config.yaml
n_layer: 14
d_model: 160
n_head: 5
n_kv_head: 1
head_dim: 32
d_mlp: 640
vocab_size: 5120
activation: "swiglu"
norm: "rmsnorm"
norm_place: "pre"
norm_eps: 1e-05
positions: "rope"
rope_base: 10000.0
rope_fraction: 1.0
qk_norm: false
attn_scale: 0.177
bias: "qkv"
tie_embeddings: true
parallel_block: false
extras: ["capped logits"]
init: "trunc"
init_std_qkv: 0.0471
init_std_o: 0.0
init_std_up: 0.0471
init_std_down: 0.0
init_mimetic: 0.5
optimizer: "adamw"
lr: 0.00247
beta1: 0.9
beta2: 0.95
weight_decay: 0.098
lr_head: 0.0132
grad_clip: 0.5
warmup_steps: 403
schedule: "wsd"
decay_fraction: 0.882
decay_shape: "linear"
final_lr_fraction: 0.0
batch_tokens: 65536
seq_len: 512
doc_mask: true
train_tokens: 328200000
steps: 5008
dataset: "wikipedia_en"
Each number is 128 + 24 x the weight over its row's rms, rounded and kept within 0 to 255. Layers, rows and columns count from 0. The size above them is the row's rms in percent of the matrix's.

# layer 10 MLP down (transposed), 640x160, rms 0.0867, rows 26-40, columns 0-159
size [101 106  96 100 108 104  98 106 102 101  99  95 105 102 110]
[[134 111 108 102 112 155 157  78 129 113 143 110 101  99 147  92  75 140 142 120 138 111 127 109 109 133 169 126 102 139 166 112 134 146  96 126 130 175 132 159 129 156 123 152 102 115 135 118 169 154 164 160  93 102 141  97 155 150 145 172 115 141 146 153 138 107 117 103 137 162 126 114 117  98 130 154  88 115 180 139 105 141 136 182 142 165 142 120 129 106 132  97 133 167 162 132 127 106 104 176 120 152 145 144 128 132 139 136 142 116 129 177 169 126 120 118 116 132 133 177 149 114 140 154  60 116 120 153 146 115 112 147 141  99 131 134 118 117 114 108 106 164 164 103  82 137 116  95 117 165 161 142 144  86 128 120 156 114 114  99]
 [ 83 147  70 144 129 115 161 146 162 141 122 131  64 116 112 118 130 127 155 122 140 158 146  91 106 115 111 109 117 170 167 153 102 134 115 115 154 126 141  90 124 109 143 107 157 182 152 128 143 131 128  96  99 126 101 151 165 141 168 157 108 152  97 112 102 114 160  70 113 132 150 115 156 121 115 177 126 143 123 137 148 158 122 125  94 151 123  95 140 116 104 123  97 126 108 116 145 110 106 172 126 152 154 118 129 154 100 111 141 177 143 140 103 136 115 135 126 125 131 118 117 133 127 123 116 174 178  63  90 131 116 122 125 123  95 165 141 143 152 149 106 111 118 123 116 161 130 135 175 150 128 132  91 119 122 142 136  69 138 136]
 [106 104 115 106 113 139 140 105 143 102 164 105 143 134 151 133 120 107 124 156 140 148 133 105 105 137 126 121 143 132 120 181 112 121 172 130 101 196  70 149 122  71  99 149  99  89 137  75 136 133 107 116 111 118 110  86 130 152 137  98  95  70 157 174 103 148 141 114 145 163 144 101 140 145 134 150 135  93 165 145 138 136 119 116 112  97 102 136 127 116 131 140 121 114 148 155 117 120 145  66 166 158 159 150 124  85 122 115 122 169 116 112 109 126 125 108 125 104 157 112 126 152 120 130 181 102 142 151 126 128 145 127  72 129 139 127 141 123 161 155 108 150 147 121 184 110 149 142 113 143 116 130 109 136 130 135 128 173  95 143]
 [131 132 130 107 134 117 132 109 146  86 115  94  88 161 146 125  81 103 106 119 130  92 154 132 125 118 133 163  81 137 147 128 122 166 117 140 106 113 120 136 114 131 174 156  85 144 160 105 129 163 111  87 113 116 134  94 132 146 205 161 145 114 127 134 119  81 120 118 120 104 138 148 138 108 109 105 121  94 157 105  97 103 110 109 139 100 156 101  71  86 105 111 120 150 117 130 117  90 146 144 100 104 107 113 113 117 158 139 136 114  87 138 127 119 113  57 128 153 118 130 131 110 158 160 114 133 189 124  99 121 145 156 116 128 167 105  91 144 129 107 158 127 156 105 125 146 147 129 162 102 107 118  98 122 140 121 109 170 143 129]
 [ 69 132 135 122 103 152  82  93 165 153 149 110 100 103 167 141 113 178 115 160  77 115 108 146 119 120 144 131 132 141  91 116 107 104 155 112 112 143 142 134 129 139 123 120 108 145 166 111 103 138 113 115 106 107 109 166 127 131 144 133  53  70 150 153 157 111 119  94 146 140 109  90 143 110 121 119 138 135 129 118 130 119 150 103 116 130 121  88  96 113 150  64 158 102 128 118 157 148 115 136 141  96 111 135 137 127 168 119 146 117 129 134 137  92 112 144 125 108 123 160 119 109 105 113 126  93 103 148 121 134  96 111 133 177 114 167 100 155  96 109 137 108 121 101 144 116  84 146 107 131  83 192 111 145 138 125 128 126  90 121]
 [156 147 128 155 155 125 103 131 136 125 128 143 148  88 113 140 122 167  97 106 120 107 102 131 116 103 160 115 142 151  92 132 127  88 110 109 132  94 141 135  86 133  84 110  87 109 103 140  35 126 105 152 127 136 118 102 131 148 162 136 129 156 155 112 140 128 124 162 116 139  87 156 189 132 146 120 127 128 137 118 106  87 119 105 131 154 142  70 155 125 107 110 117  97 100 154 127 142 108 132 156 170  94  89  98 102 106 113 137 104 127 106  97  56  95 131 124 125 153 146 133 119 158  78  99 132 154 148 121  93 140  85 118 130 127 127 114 100 132 109 107 154 107 102 154 115 129 122 134 122 122 103 131 144 117 132 152 142  93 137]
 [120 141 105 143 124 118 153 139 144 117 122 107 170 129 125 125 153 140  80 140 108 121 121 132 157 137 142 102 122 123 131 115 123 156  91  95 116 150 149  98  84 160 150 123 114 157 115 131 102 116 121 125 156  97 107 123 131  97 138 112  93 114 143 146 123 135 118  97 159 106 114 105 147 133 144 148  93 132 137 128 105 119 147 119 137 120 112 147 137 142 136 127 122 138 112 141 128 134 175 116 159 140 149 155 111 121  64 155 123 100 120 134 175 109 130 118 144 144 145 127 150 111 151  95   0 147 131 143 124 162 171 111 129 149 120 114  87 113 120 124 129 133 146 113 185 154 114 177 152 140 149 159 104 147 143 153 126 159 139 111]
 [133 127 108 145 127 119 146 131 147 122 132 133 155 144 128 126 148  86 141 142 132 110 129 178 140 114 132 168 128 122 125 129 157  63  93 146 123 134 141 128 157 117 177  93 131  96 148 128 139 166 176 132 144 110 178  99 177 131 134 133  92  86 104 146  73 146 153 155 146 175 151 161 126 171 127 149 139 122  86 111 120  92 117 149 132 119 118 124 139 102 146 139 116 132 105 140 128 118 160 122  87 151 103 127 132 145 152 173 133 126  84 124 128 157 142 124 126 130 130 139 153 101  98 113 159 119 134 161 147 154  80 129  78 141 141 204 111 151 124 118  98 105 150 106 157 150 148 126 122 113 112 147 102 174  97 102 149 140 136 141]
 [116 148 138 120 103  76 116 132 117 117 139 143 139 131  99 133 151  92  84 149 138 143 127 113 162 108 107 140 177 144 132 133 140 113  88  87 105  94 160 118  89 127 124 114 143 126 118 110 113 123 129 107 141 122  70 165 150 122 155 113 149 126  87 100 136 183 104 111 134 141 122 146 108 157 185 104 140 120  88 122 117 143 159 164 152 118 136 137 141 198 151 145 115 146 144 113 122 135 110  87 166 126 144  86 144  87 126 145 100 103  98 137 145 114 104 107  97  87 143 175 107 131 115  99  87 142 137 180 145 116 124 126  96 128 111 145 168 116 153 107 113 120 109 155 158 160 120 133 163 113 109 104 112 137 168 131 147 132 146 120]
 [148 105 121  99 132 106 117  99 107 168 140 128 101 118 129 134  98  95 148 156 144 106  82 133 120  97 139 179 125 130  92 136 148 120  95  74 126 173 129 129 139 149 149 133 152 155 140 145  86 122 112 106 141 136 114 119 153  95  84 105 102 120 110 124 108 132 139 142 110 137  95 165 166 116 120 142 110 128 141 132 169 142 131  72  71 122 133 104 170 120 145  82 137  90 132 165 126 140 113 113 132 169  99 108 126 143 121 152 100 134 137 147 139 126 101 141 128  60 138 166 115  78 167 102 103  79 136 143 103 149 116 160 100 115 141 129 129  88 130 117 148 139 130 156 128 150 134  96 155 131  98 155 138 145 113 126 162 160 147 102]
 [133 120 166  98 124 157 134 111 145  96 109 153 113 113 111 126 126 115  82  90 109 147 139 113 129 131 112 121 166 101 140 124 119 153 127 108 108 109 146 105 129 126 175 148 148 165 104 127 183 134 118 118 137 166 172 124  95  81 133 117 122 149 119 105  96 155  98 122 102  69 107 166 144 104 109 109 128 136 140 133 110 106 137  97 147 159 100 102 120 120 106 191 114 146 123  85 144 105 129 142 128 137  98 160 143 152 135 120 102 122 135 120 138 118 102 150 165 129 106 126 137 175  96 126 168 111  92 110 125 155 126 131 129 136 108 124 152 133 139 143 141  96 107 123 155 168 118 132 149 117 168 164 101  99  46 136 103  74 124 102]
 [112 119 161 104 111 124 137 136 138 105 132 129 154 156 125  92 127 125 116 124 174  80 132 121  76  67 133 147 141 132 159 143 108 142  98 116 170 134 139 145 124 130 170 136  69 117  96 111 149 119 100 167 169  85 108 115 142 114 116 139 128 111 124 156 111 106 127 130 105 129 123 117 118 142 160  93 208 159 119 131 101 169 130  95 152 114 120 156 137 130 128 170 126 115 121  93  54 119 142 117 141 125 116 128 155 127 114 154 118 102 132 146 146 151  91 175  89 144  94 135 103 121 129 115  94 119 100 140 176 128 125 151 109 153 145 172 131 170 116 124 154 140 123 149 143 146 115 154 129 130 111 139 148 127 178 100 143 126 129 129]
 [118 113 160 137 152 122 125 125 156 141 132 120 115 126  92 119 152 116 126 153 125 135 102  90  87 108 167 155 159 128 121  96 156 118 138  98  88 129 140 145  98 125  94 142 150 115  86 114 141 118 124  95  80  94 102 139 156 133  88 140  88 154 128 124 131 118  78 165 129 169 124 131 130 133 193 117 115 144 154  85 110  96 160 152 150 147 135 186 140  95 164 149 112 147  86 103 167  99 151 150 104 150 147 116 180 135 129 152 129 103 174  86 125 129 149 129 112 107 156 110 110 146 116 112 138  96 110 114 149 122 138 146 138  92  95 150 117 115 157 142  97 139 106 140 108 152 169 159 138 136 158 126 128 138 130 137 159  91 128 107]
 [120 112 144 120 131 119 141  93 160 129 135 147 155 160 130 131 131 145 146  96 120 123 108 139 145 112 126 134 106 155 118 130 124 155 178 164 136 105 152 161 169 136 105 109 143  97 133 156 128  93 114 177 162 109 157  83 121 143  96 139 123 121 163 125 110 181 129 145 146 111 149 146 115 126  84 137 142 149 125 148 149 212 133 146 121 131 115  96  84  96 148 103 120 110 135 134 107 113  98 131 183 110 132 138 150 119 147 111 111 110 112 137 128 157 173 170 104  91 116 143 129 142 144 116 122 134 147 147  88 160 108 138 127 145 128 121 150 117 137 139 126 123 170 138 126 102 162 148 118 131 100 122  58  73 125 126 174 140 185 114]
 [106 113 134 125 141 116 144 164 121 139 133 150 120 115 130 101 119 153 151 135  69 118 129 122  96 163 103 101 141 156 115 109 127 116  93 133  72 111 124 114 159 128 150 117 116 119 103 136 173 121 158 168 119 148 116 140 156  70 157 164 127 148 142 150 134 122 107 116 141 156 163 120 137 130 129 142 124 160 177 163 138 116 116 108  95 137 130 117 129 140  87 148 119 193 113 126 129 143 129 142 121 107 110 146 114 151  58 106  89 136 113 107 101 183 103 157 160 147 116 146 153 118 142 138 183 162 129  80 104 149 136 138 132 167 115 123 159 114 102 131 128 108 120 116  98 126 164 143  99 104 189 126 128  98 117 134 149  84 136 119]]
# layer 10 MLP gate, 640x160, rms 0.0997, rows 27-40, columns 0-159
size [105  94 106  99 100  95 101 109  96 101 100  98  96 100]
[[112 123 110 157 132 108 117 144  98 100 110 124 163 144 130 102  99 118 116 121 168 151 139 135 127 104 137  53 140 135 135 123 153 133 166 154  68 138  76 106 128 152 143 136 133 141 101 112 123 157  93 127 130  94 169 117 156 123  96 124 128 132  92  78 180 142 127  91 166 155 119  98 159 156 122 153 119 137 131 121 100 124 128 148 140 114 102 176  89 151 129 120 127 129  85 156 149 173 143 124 143 134 148 127 138 141 125 116 143 123 103 115 146 123 122 138 117 129  95 118 106 157 139 116 136 139  41 156 128 158 146 131 134 164 123 126 119 147 122 122 139 129 155 118 110 143 158 144 144 122 172 141  69 152 124 117 128  78 170 108]
 [128 152  91 112 144 148  62 135  90 134 151  95 157 148 109 137 120 102 144  85 153 130 142  90 155 136 121 167  98 147 117 121 128 140 138 126 140  87 164 120 139 159 152 130 110  82 167 120 114 161  96 115 142 140 128 141 152 109 156 127 102 116 113 122 147 120 159 138 152 129 108 130 127 162 121 167 124 141  96 135 111  89 174 138 113 131 185 127 191 122 138 155 120 166 123 143 107 131  75 132  88 115 147 157 151 159 164 160 138  81 143 119 141 101 139 127 118 105  56 103 129 135 148 110  89 153 121  83 130 151 146  80 159 136 143 166 116 143 118 121 126 106 128  93 102 126 129 126 147 115 102 122 121 129 130 123 131 123 116 154]
 [140 109 110 155 128  83 171 108 110 168 115 146 167 102 130 100 151 166 136 112 118 116 116  85 123 152 141 146 132 141 108 163 119 134 147 145  97 146 101 177 115 116 155 150 135 151  70 116  97 111 122 105 154  83 105 118 141 126 134  98  85  83 142 198 142 172 112 132 120 128 145 129 116 105 159 169 104 126 182  85 126  95 178 151 133 159 143 141 151 133 144 151 126 122 149 114 144 142 145 103 117 161 163 131 134 139  90 135 151 138 155 131 111 116 159 136 103 153 131 136  92 137 104 115 158  89 133 115 107 121 125 131 100 145 128 124 121 132 161 113 141 143 145 150 116 133 142 156 142 172 145 103 168 114 104 152 120 132 178 146]
 [114 132 106 137 103 137  86 156 122 133 130 129 161 160 101 149 148 162  92 121 133 132 126 119 146 129 108 133 145 128 139 156 129  86 144 127 124 100 199 117 117 171 146 161 135 101 160 178 136  70  89 116 145 124 120 113 100 104  98 110  82 137 117 131 175 122 106  88 142 152 159  99 172 103  86 139 115 137 145 155 105 115 124 115 124 118 124 125 156 134 118  88 141 126 139 124 169 120  84 146 124  73 144 189 163 157 131 162 107 109 122 123 112 115 130 123 146 137  90 145 143 154 142 119 114 144 115 149  98 162 106 170 127 147 161 133  84 123 154 104 146 150 160 113 105 136 126 153 128 164 111 144 109 158 122 113  96 134 146 140]
 [ 82 136 126 182 154  86 135 136 167 125 156 114 139 132  88 136 106 142 142 150 163 125 139 147 133 144 150 113 107 118 113 134 148 139 150 125 129 113 145 158  78 115 149 165 121 109 112 130  89 135 104 126 181 114 201 111 152 146 129 136 134 114 116 153  97 123 127 128 113  96 146 133 142 140 124 165 105 144 120 128 115  71 121 133 122 101 133  95 103 137 135 137 157  96 125  99 140 169 121 130 120 155 121 132 116  95 107 158 148 133 146 142 123 149 105 190  91 156 142 112 117 144 136 145  99  99 141 119  45 173 137 104 143 141 144 169 116 103 103  99 130 112 146 110 148 141 150 147 127 136 129 153  98 119 101 175 134 147 179 146]
 [ 80 125 156 111 136 126  86 133 146  84 115 148 147 133 134 116 108 130 135 121 147 113 152 181 111 141 164 139 162 128  95 121 119 139 166 150 155 139 107 126 122 137 157 141  83  72 155 124 143 134 120 120 102 120 139 113 151 111 161 142 128 167 113 119 102 130 142 161 123 141 121 151 185  60 135  92 145 142 113 146 145 114 113 132 146 123  97 118 170 136 118 118  66 132 137 141 125 129 180 138  83 144 156 111 156 103 161  99 119 184 118 111 115 140 137  90 137 104 132 134 116 146 134 167 134 100 145 133 132 125 134 124 118  85 176 110  97 180 138 138 110 158 127 146 112 141 134 133 123 158 159 136 168 121 132 131 172 143 168 161]
 [123 146 132 122 123 127 107  91  94 109 155 101 136 114 111  99  94 120 153 118 123 131 138 128 114 138 144  74 127 158 125 195 136 129 157  92 109 158 141 120 105 159 149 100 141 151 116  97 177 141 125 102 142 146 176  80 120 158 108 117  83 121 135  85 151 137 132 129 150 107  94 173 135  91 133 125 160 132 139 128 106 125  82 132 112 144  96 130  96 136 145 165 130 119 204 138 128 146 111 149 145 133 124 109 140 105 109 113 157 101 137 132 131 113 131 132 167 130 155 130  98 118 150 155 100 152  97 142 117 108 138 131 119 156  75 130 122 132 155 139 117 149 151  87  77 145 111 173 119 130 105  89 140 177 150 128 136  89 102 127]
 [141 112 133 116 124 140 133 117 108 145 145 111 137 122 165 126 157 145 107 146 115 184 117  98 119 129  96 137 131 124 109 138 145 125 125  96  96 107 122 160 102 109 171  93 154 189 118  87 144 102 121 105 152 120 142 183 156  99 120  84 126 110 122 151 148 138 125  90 109 143 113 133 110  99 135 145  67 179 121 147 157 140 150  98  73 137 139 120 130 156 130 148 133 117 122 123 151 154 138 126 121 109 157 165 145 127 157 140 111 124 126 173 172 119 124 101 133 107 139 208 118  91 135 112 133 134 145 133 102 105 153 109  75 133  76 128 144 127 124 143 143 120 128  98 128 148  96 163 147 141 113 118 125 161 129 148  81 177 131 125]
 [149 117 158 117 123 130 116 179 116 146  92 182  97 131 109 131 128  94 102 122  95 131 146 176 138 135 127  96 103 179 108  92 137 143 147 133  98 149 139  96 137 144 129 129 128 131 105 128  85 152 175 103 105 165  93 106 109 118  93 148  79 115 157 159 151 111 129 125 140 160 110  75 125 160 125 112 157 131 139 117  88 143 138 160 133 141  82 124 127 109 160 142 103 135 105 148 125 122 137 169 166 115 165 129 101 111 127 148 148 138 110 100 109  87 111 144 165 104 101 133 137 111 104 156 122 112 107 157 147 146 160 102 152 125 131 138 145 122 127 100 142  85 165 135 132  80 107 130 139 105 146 107 112 142 124 120  96 171 121  73]
 [150  96 150 146  80 154 113 139 135 149 159 110 101 134 126 134 136 144 133 140 110  96  93 106 119 115 129 120 103 125 164 150 157 153  89 128 147 105 176 140  74 160 142 138 119 138  84 129  85 150 131  90 127 111 111 149 118 108 171 106 102  93 134  87 120 170 128  94 136  92 116 145 135 136 109 110  85 113 131 116 137 135 135 133 128 111 175 102 127 152 137 114 119 107 136 139 145 134 110 129 140 133 135 121 143 112 123 134 106 132 120 135 134 120 109  80  93 103 122  95 112 172 119  65 103 105 125 112 146 182 134 131  97 148 158  82 101  91 142 134 138 135 108 148 121 108  68 151  93 104 144 115 108 121 155 153 148  78 160  80]
 [149 113 156 157 143 102 144 124 129 155 107 114 102  85  87 104 136 164  91 197 146 125 154 109 112 123 117 133 132 125 147 173 120 103  96 139 105 111 109 138 149 142 154 150 152 125 125 161 140 101 134 124 200 126 142 105 121 149  96 153 113  97 123 146 122 111 111 142 121 121 102 111 165 124 126 135 152 171 106 163 140 144 117  89 122 128  89 131 140 110 154 126 108 138 137  97  67  99 116 129 172 125 142  85 135 159 127  99 116  90 140 163 135 129 144  88 167 143  84 129 137 104 150 149 127 100 156 151 122  92  74 122 126 113 139 118 111 147 134 164 126 105 102 114 155 158 100 165 127  87 122 161 115 126 140  90 112 152 120 141]
 [135 112 137 131 128  88 109  93 117 153 130  99 188  68 111 166 142 121 117 110  97  88 154 135 165 150  87  99  88 159 106 119 175 184 136 118 110 121 118 147 130 111 138  83 109 134 123  84 118 119 134  97 100 125 137 109 108  97 125 129 133 104 138 136 159 145 156 101 128 180  98 118 110 147  97 124 166 125 122 171 108 114 116 100 149  98 145 128 113 163 106 106 156 119 134  88 114 158 157 142 102 100 127 101 100 177 111 121 112 138 112 126 120 131 104  99 131 145 147 136 155 170 107 119 130 140 111 123  71 119 128 116 117 123 155  93 131 133 137 142 140 120 143 146 128  95 100 149 120 130  62 146 159 127 113 156 132 132 107  94]
 [119 107 125 170 151 121  98 133  87 139 125 128 135  96 103 138 152 175 148 149 161 170 141 130 111 131 164 144 133 136 110 151 133 131 137 159 104 105 133 101  71  98 121 132  84 102 113 114 122 146 156 115 105 171 145 163 149 150 145 116 147  85 138 128 123 100 107 166 127 132 127 117 192 163 167 110 102 129 115 106  87 102 103 115 148 100 137 126 132 150  99 141 137 145 103 103 153 115 177 116  83 120 121 137 100 136 124 137 134 131 120 117 147 154 112 126 165 168 153 145 110  97 143 156 107  96 146  66 108  85  78 149 136 108 143  95 109 143  86 129 129 116 124 137 116 123  84  95 118 102 153 110 162 140 142 151 123 138 125 155]
 [111 119 151 116 118 155 100 104 102  94 145 164 128 124 151  86 109 139 110 154 143 155 140 152  84 128 120  83 134 139 155 145 158 115 178 123 149 127 114 111 162 135 111 147 113 140 115 118 131 128 105 116 118 116 125 103 153 162 105 151 104 106 160 154 104  93 103  78  92 158 118 149 149 115 129 111 108 127 112 147 143 117 103 130 141 129 112 143 166 113 131 148 153  60 135 146 126 148 115 157 147 121 144 131 138 112 111 174 131  76 138 145 169 150 107 130 119 130 150 158  98 153 144 135 133  99 138 136 155 108 119 164 156 150 100 105 179 117 132  73  76 111 100  81  91 153 156 138 133 100 100  90 128 144 146 116 138 182 129 110]]
# layer 10 MLP up, 640x160, rms 0.0938, rows 27-40, columns 0-159
size [104  97 105 104 105  96 101 100  99 101  95 102 100 111]
[[146 142  97 126 101  99  79 168 154 129  96 129 109 139 118 167 135 127 123 133 119 118 139 136 122 126 134 110 126 107 139  67 147 133 198 165 148 146 143 138 124 138 145 135 127 134 158  88 109 131 147 116  72 156 163 135 134 107 115 162  96 118 111 140 145 134 128 127  91 168 116 168 146 148 121 137 155 105  87 146 122 151 156 137  98 143  94 138 115 107  76  93 128 180 139 141 191 137 136 159 156 104 142 123 125 135 171  86 127 122  96 118 125 114 107 129  88 106 134 149 171 109 134 114 127 147 151 153 112 160 142 159 101 169 123 133 108 135 155 161 102 140 159 105 118 178 117 131 116 143 113 127 124 148 159 125 172 140 126 144]
 [147 175 134  80 197 146 154 144 133 102 124 182 107 111 109 105 137  78 110 113 104 162 144 122 146 110 152  97 102 121 115 110 115 108 111 163 129 161 145 142 142 138  94 109 106 154  94 120 136  94 111 102 137 136 126 159 104 122 122 112 142 164 135 147 129  88 140 154 121 139 125 128 171 143 154  88 117 103 168 106 155 157 135 150 147 146 121 112 120  69 133  87 117 124 127 118 177 112 152 139 106 135  96 162 123 119 113 148 176 110 127 136 122 118 119 129 168 143 137 137 162 101 162 169 112 152 146  99 138 138  85 102 130 110 107 138 129  99 129  75 156 133 133 114  95 127 134 126 118 127 130 174 134 123 156 170 101 141 108  94]
 [107  86 139 100 108 137 145 128 156 170 120 131 178 134  95 115  96  85 119 143 137 162 173 113 108 135 170 173 115 115 116 133 104 100 160 133 115 148 138 112 166 116 155  60 151 140 108  85 123 137 138  95 110 199 124  92 122 123 120 117 148 146 108  82 122 144 127 133  78  85 112 104 137 101 139 120 137 137 114 123 125 129 150 146 137 118 145 142 138 168 134 105 114 154 111 146 127 115 136  99 136 103 128 142 112  94 136 131  94 169 111 145 110 130 153 125 153 112 116 121 160 145 104 142  90 116  94 142 103 164 148 110 131 106 149 106 140 119  83  91 112 110  87 131 102 120 122 127 144  90  75 171 104 139 169 114 126 124 126 125]
 [146 119 132  76 129 127 139 129 157 133 102 104 117 103 135 153 129 100 116 118 173 116 140 141 126 124 151 102  90 135  92 124 168 140 150 118 133  87  98 139 163 175 108 164 114 146 114 159 137 126 112 149 118 148 171 117 146 160 177 160  93 111 107 136  86 128 144 120 108 132 146 137 129 149 152 183 124 155 122 132 118 133 134 117 138 146 149 110 112  86  98 104 111 126 107 118 133 149 121 121 171 135 129 125 115  77 166 142 114  89  88 172 133 103  82 190  89 103 142 143 160 142  76 105 101 130  78 164 116 115 102 122 119 137 150 170  94 129 145 110 135 126 137 151 103 167 128 141 134 143 100 107 123 156 139 101 121 101 135 124]
 [134 129 114 111 177 135 131  81 103  78 103 111 151 140 132 102 184 125 157 109  98 157 147 147 163 122 126 119 105 116 134 167 144 108 150 116  88 123 179 116 108 116 110 151 104 133 140 155 145 119 147 161 145 115 113 148  81 145 154 138 164 132 135 132 145 154 104 109 132 142 114 150 129 140 107 124 113 131 124 115  85 154 115 138 129 165 122 130 101  88 106 144 162 143 137 107 138 134 141 125  86 131 148 134 137 138  75 158 154 101  90 138 117 161  99 139 148 183 168 131 127 115 216 111 110 145 135 167 187 128 129 130 130  99 117 124 111 132 144 165 141 117 117  74 114 121 130 149 133 137 113 131  88 147 147 117 166 111 130 137]
 [153 143 187 102  95  91 126 162  85 136 134 137  90 149 161 129 113  91 167  94 130 139 125 140 101 146 176 166  94 112 165 154 136 121 104 119 160 120  82 135 179 113 122 162 155 132 126 130 131 116 157 140 113 104  97 123 137 144  99 107 140 143 132 128 114 105 130 168 107 112 134 151 108 123  99 125 134 128 109 118 150 141 132 152  93 110 107 134 123 157 115  85 167 134 107 105  92 128  72 180  96 126  92 103 149 102 134 108 151 139 140 157 147 111 130 153 108 119 108 122  80 150 142 116 119 164 156 102 135 121 120 168 122 116 149 146 157 141 148 137 134 115 134 163 147  89 104  90  82 105 165 118 122  97 109 101 122 132 115 106]
 [136 120  91 148 155 142 124 111 101 115 122 141 118 179 145 139 109  83 178 166 121 109 117 150 149 100 102 159 184  92 112 135 141 128 137 152  67 148 117 117 122 112 101  96 119  90 108 151 131 184 147 157 142 146 149 122 144 139 123 117  89  75 165 118 128 133 146  67 110 152 133 135 183 143 124 110 132 141 119 107 104 111 119 179 128 131 106 139 161 128 159 109 133 139 101 140 130 109 132 125 144 125 142 135 118 162 173 154 143 136 137 117 127 102  93 141 123 157 156 179 151 121 125 152 130 156 134 151 153 145 137 124 114 158 140 162  95 124 139  99 123 153 129  69 152 147 135 143  93 150 101 117 143 111 107 145 130 123 178 107]
 [ 81 156 140 141 135 105 145  91 166 164 146 110 133 162 165 106 129 110 136 164 164 148  74 126 105 111  60 119 125 121  93 109 129 154 132 128 183 118 125 122  96 128 163 107 108 166 110 151 111 133 126 107  85 158  94 126 145 154 127 142  87 139  65 130  96 155 139 173 133  84 124 121 125 150 170 122 127 123 117 140 146 108 135 166 133  89 164 113 163 125 160 180 107 136 128 164 116 149 114 122 116 148 130 130  91 128 131 104  96 148  96 105 136 110 155 123 124 126 136 146 114 150 115 112 133 130 138 153 126 182 156 139 135 142 129 132 166 165 133 134 174 130 132 119 131 110 144 132 120 125 114 116 108 137 163 106  90 124 166 120]
 [180 119 105 139  59 154 144  67  96 141 112 129 148 143 112 109 116 144 182 153 110 165 108 129 116 117 123 137 115 135  95 141 103 126 164 157 160 149 134 189 122 116 152 125 141  92  83  90 106 129 143 135 150 105 134 152 154 100 122 145 107 140 150 102 134 119 106 125 156 131 149 170 104  96 153 117  96 108 121 122  69 109 116 132 113 141  79 144 146 165 118 173 152 133 113 131 107 115 135 148 129 107 174 127 103 124 175 141 121 144 116 121 143 148 136 110 161 147  87  78 149 143 118 141 140 147 142 108 143 131 130 114 119 151 136  95 141 102 150  99 143 124  98 134 144 119 122 121 120 129 145 136 186  94 134 123  80 159 135 136]
 [158 157 155 140 137 128 147 132 123  85 144 157 117 153  84 101 129 167  90 125 137 145 126 130 158 136 156 151 138 121 186  98  86 136 130 123 136  97 139 126 128 118 126 169 114 143 123 115 111 163 160  88 172  78 147 150 158 125  98  73 128 150 111 117 122 115 161 111 149 145 119 129 112 136 106 120 133 164 165 102 112 188 148 154 120 123 139 117 139 132 120 167  99  91  81 108 122 124 125 101 109 141 110 133 144 108 117 152 149 101 131 112 140 145 117 147  73 118 100 119 104 129 110 109 163 145 157 118 127 155 137 124 175 100 109 157 127 139 142 183 148 103 136 173 137 129 130 129 101 158 179 118 105 130 156 146 171 154 146 103]
 [122 105 113 109 158 134 104 158 181  88 138 144 141 174 158  88  99 127 127 112 130 112  99 133  98  88 164 110 132 157 110 143  80  99 112 119 144 179  88 111 100 127 161 120 136 146 150 143 131 163  94 139 126 118 144 141 125 123  98 128 127 125 113 166 120 139 147 178 160 127 170 130 137 116 130  88 140 154 169 141 139 117 141 107 136  98 149 166 180 159 120 123 131 133  72 131 129 125 104 108  95 104 125 167 136 102  98  96 160 119 156  81 161 148 100 110 115 135 127 161 115 145 110 117 145 153  77 129 134 148 119 105 150 166 113 128 117 113 135 186 116 138 106 140 144 128 144 117 122 158 147 161 116 150 157 116 129 106  92 118]
 [131 167  81 162 116  93 140 185 141 118 152 128 110 174  92 153 125 125 123 157 104 137  91 117 121 133 106 153  98 127 144 110 143  76  94 101  88 124 116 115 114 136 134 125 105 135 123 152 112 127 183 123 113 143 147 178 135 133 122 135 103 111 110  81 140 120  83 154 132 126 155 145 118 135 173 136 164 145 163 134 143 116  91 164 160 135 174 125  94 147 115 129 146 148  95 141 161 110 140 126 125 153 117 122 184 118 122 132 156 110  93 139 113 149 115 165 111 147 145 149 131 158 143 137 100 104 132 138  89 135 119 172  92 111 109 169 166 131 139 150 115 120 127 122 138 119 122 111 126 123 148 177 101 105 127 118 182  78 108 126]
 [130 145  91 132 119 165 110 142 108 154 119 152 167 135 107 102 121 108 138 136 146 130 154 143 150 157 108 117  85  94 117 114 152 106 136 158 131 129 144  86 129 155 154 105 138  85 192 141  66  89 121  94 106 109 114 149 119 145 153 121 111 135 116 114 158 148 189 111 105 150 133 146 117 152 164 149 152 135 111 114  99 138 142  86  93 149 187 130 137  94  98  91 116 153 106 119 175 142 117 157 104 145 110 154 141 127 124 106 179 110 140 148 111  88 173 161 116  98  91 113 132 124 117 146 120  92 121 128 128 126 128 139 107 107 109 166 131 126  92 102 129 110 101 122 121 108 153 132 129 172 140 111  93 110 107  95 142 135 109 144]
 [169  75 142 158  72 132 164 113 130 119  93 152 148 120 144 123 164 159 135 158 101 139 135 139  82  53  95 131 143 154 127 128 117 116 133 136 116 115 152 116 143 166 118  80 123 131 169 142 143 138 128 132 148 176 102 142 146  99 159 147 124 142 121 129 107 106 139 137  99 158 127 193 142 136  93 111 129 162 128 139 136 136 118 109 143 119 137 134 142 142  70  74 187 126  78 132 122 164 100 153 134 114  78 138 178 112 117 130 116 173 162 160 157 134 116 102 151 149 149 132 104 148 142  85 123 120 125 142 132 129 117 162 111 133 112 141 121 125 124 114 132 134 144 125 101 121 135 105 110 166 119 129 123 130 115 103 158 131  99 127]]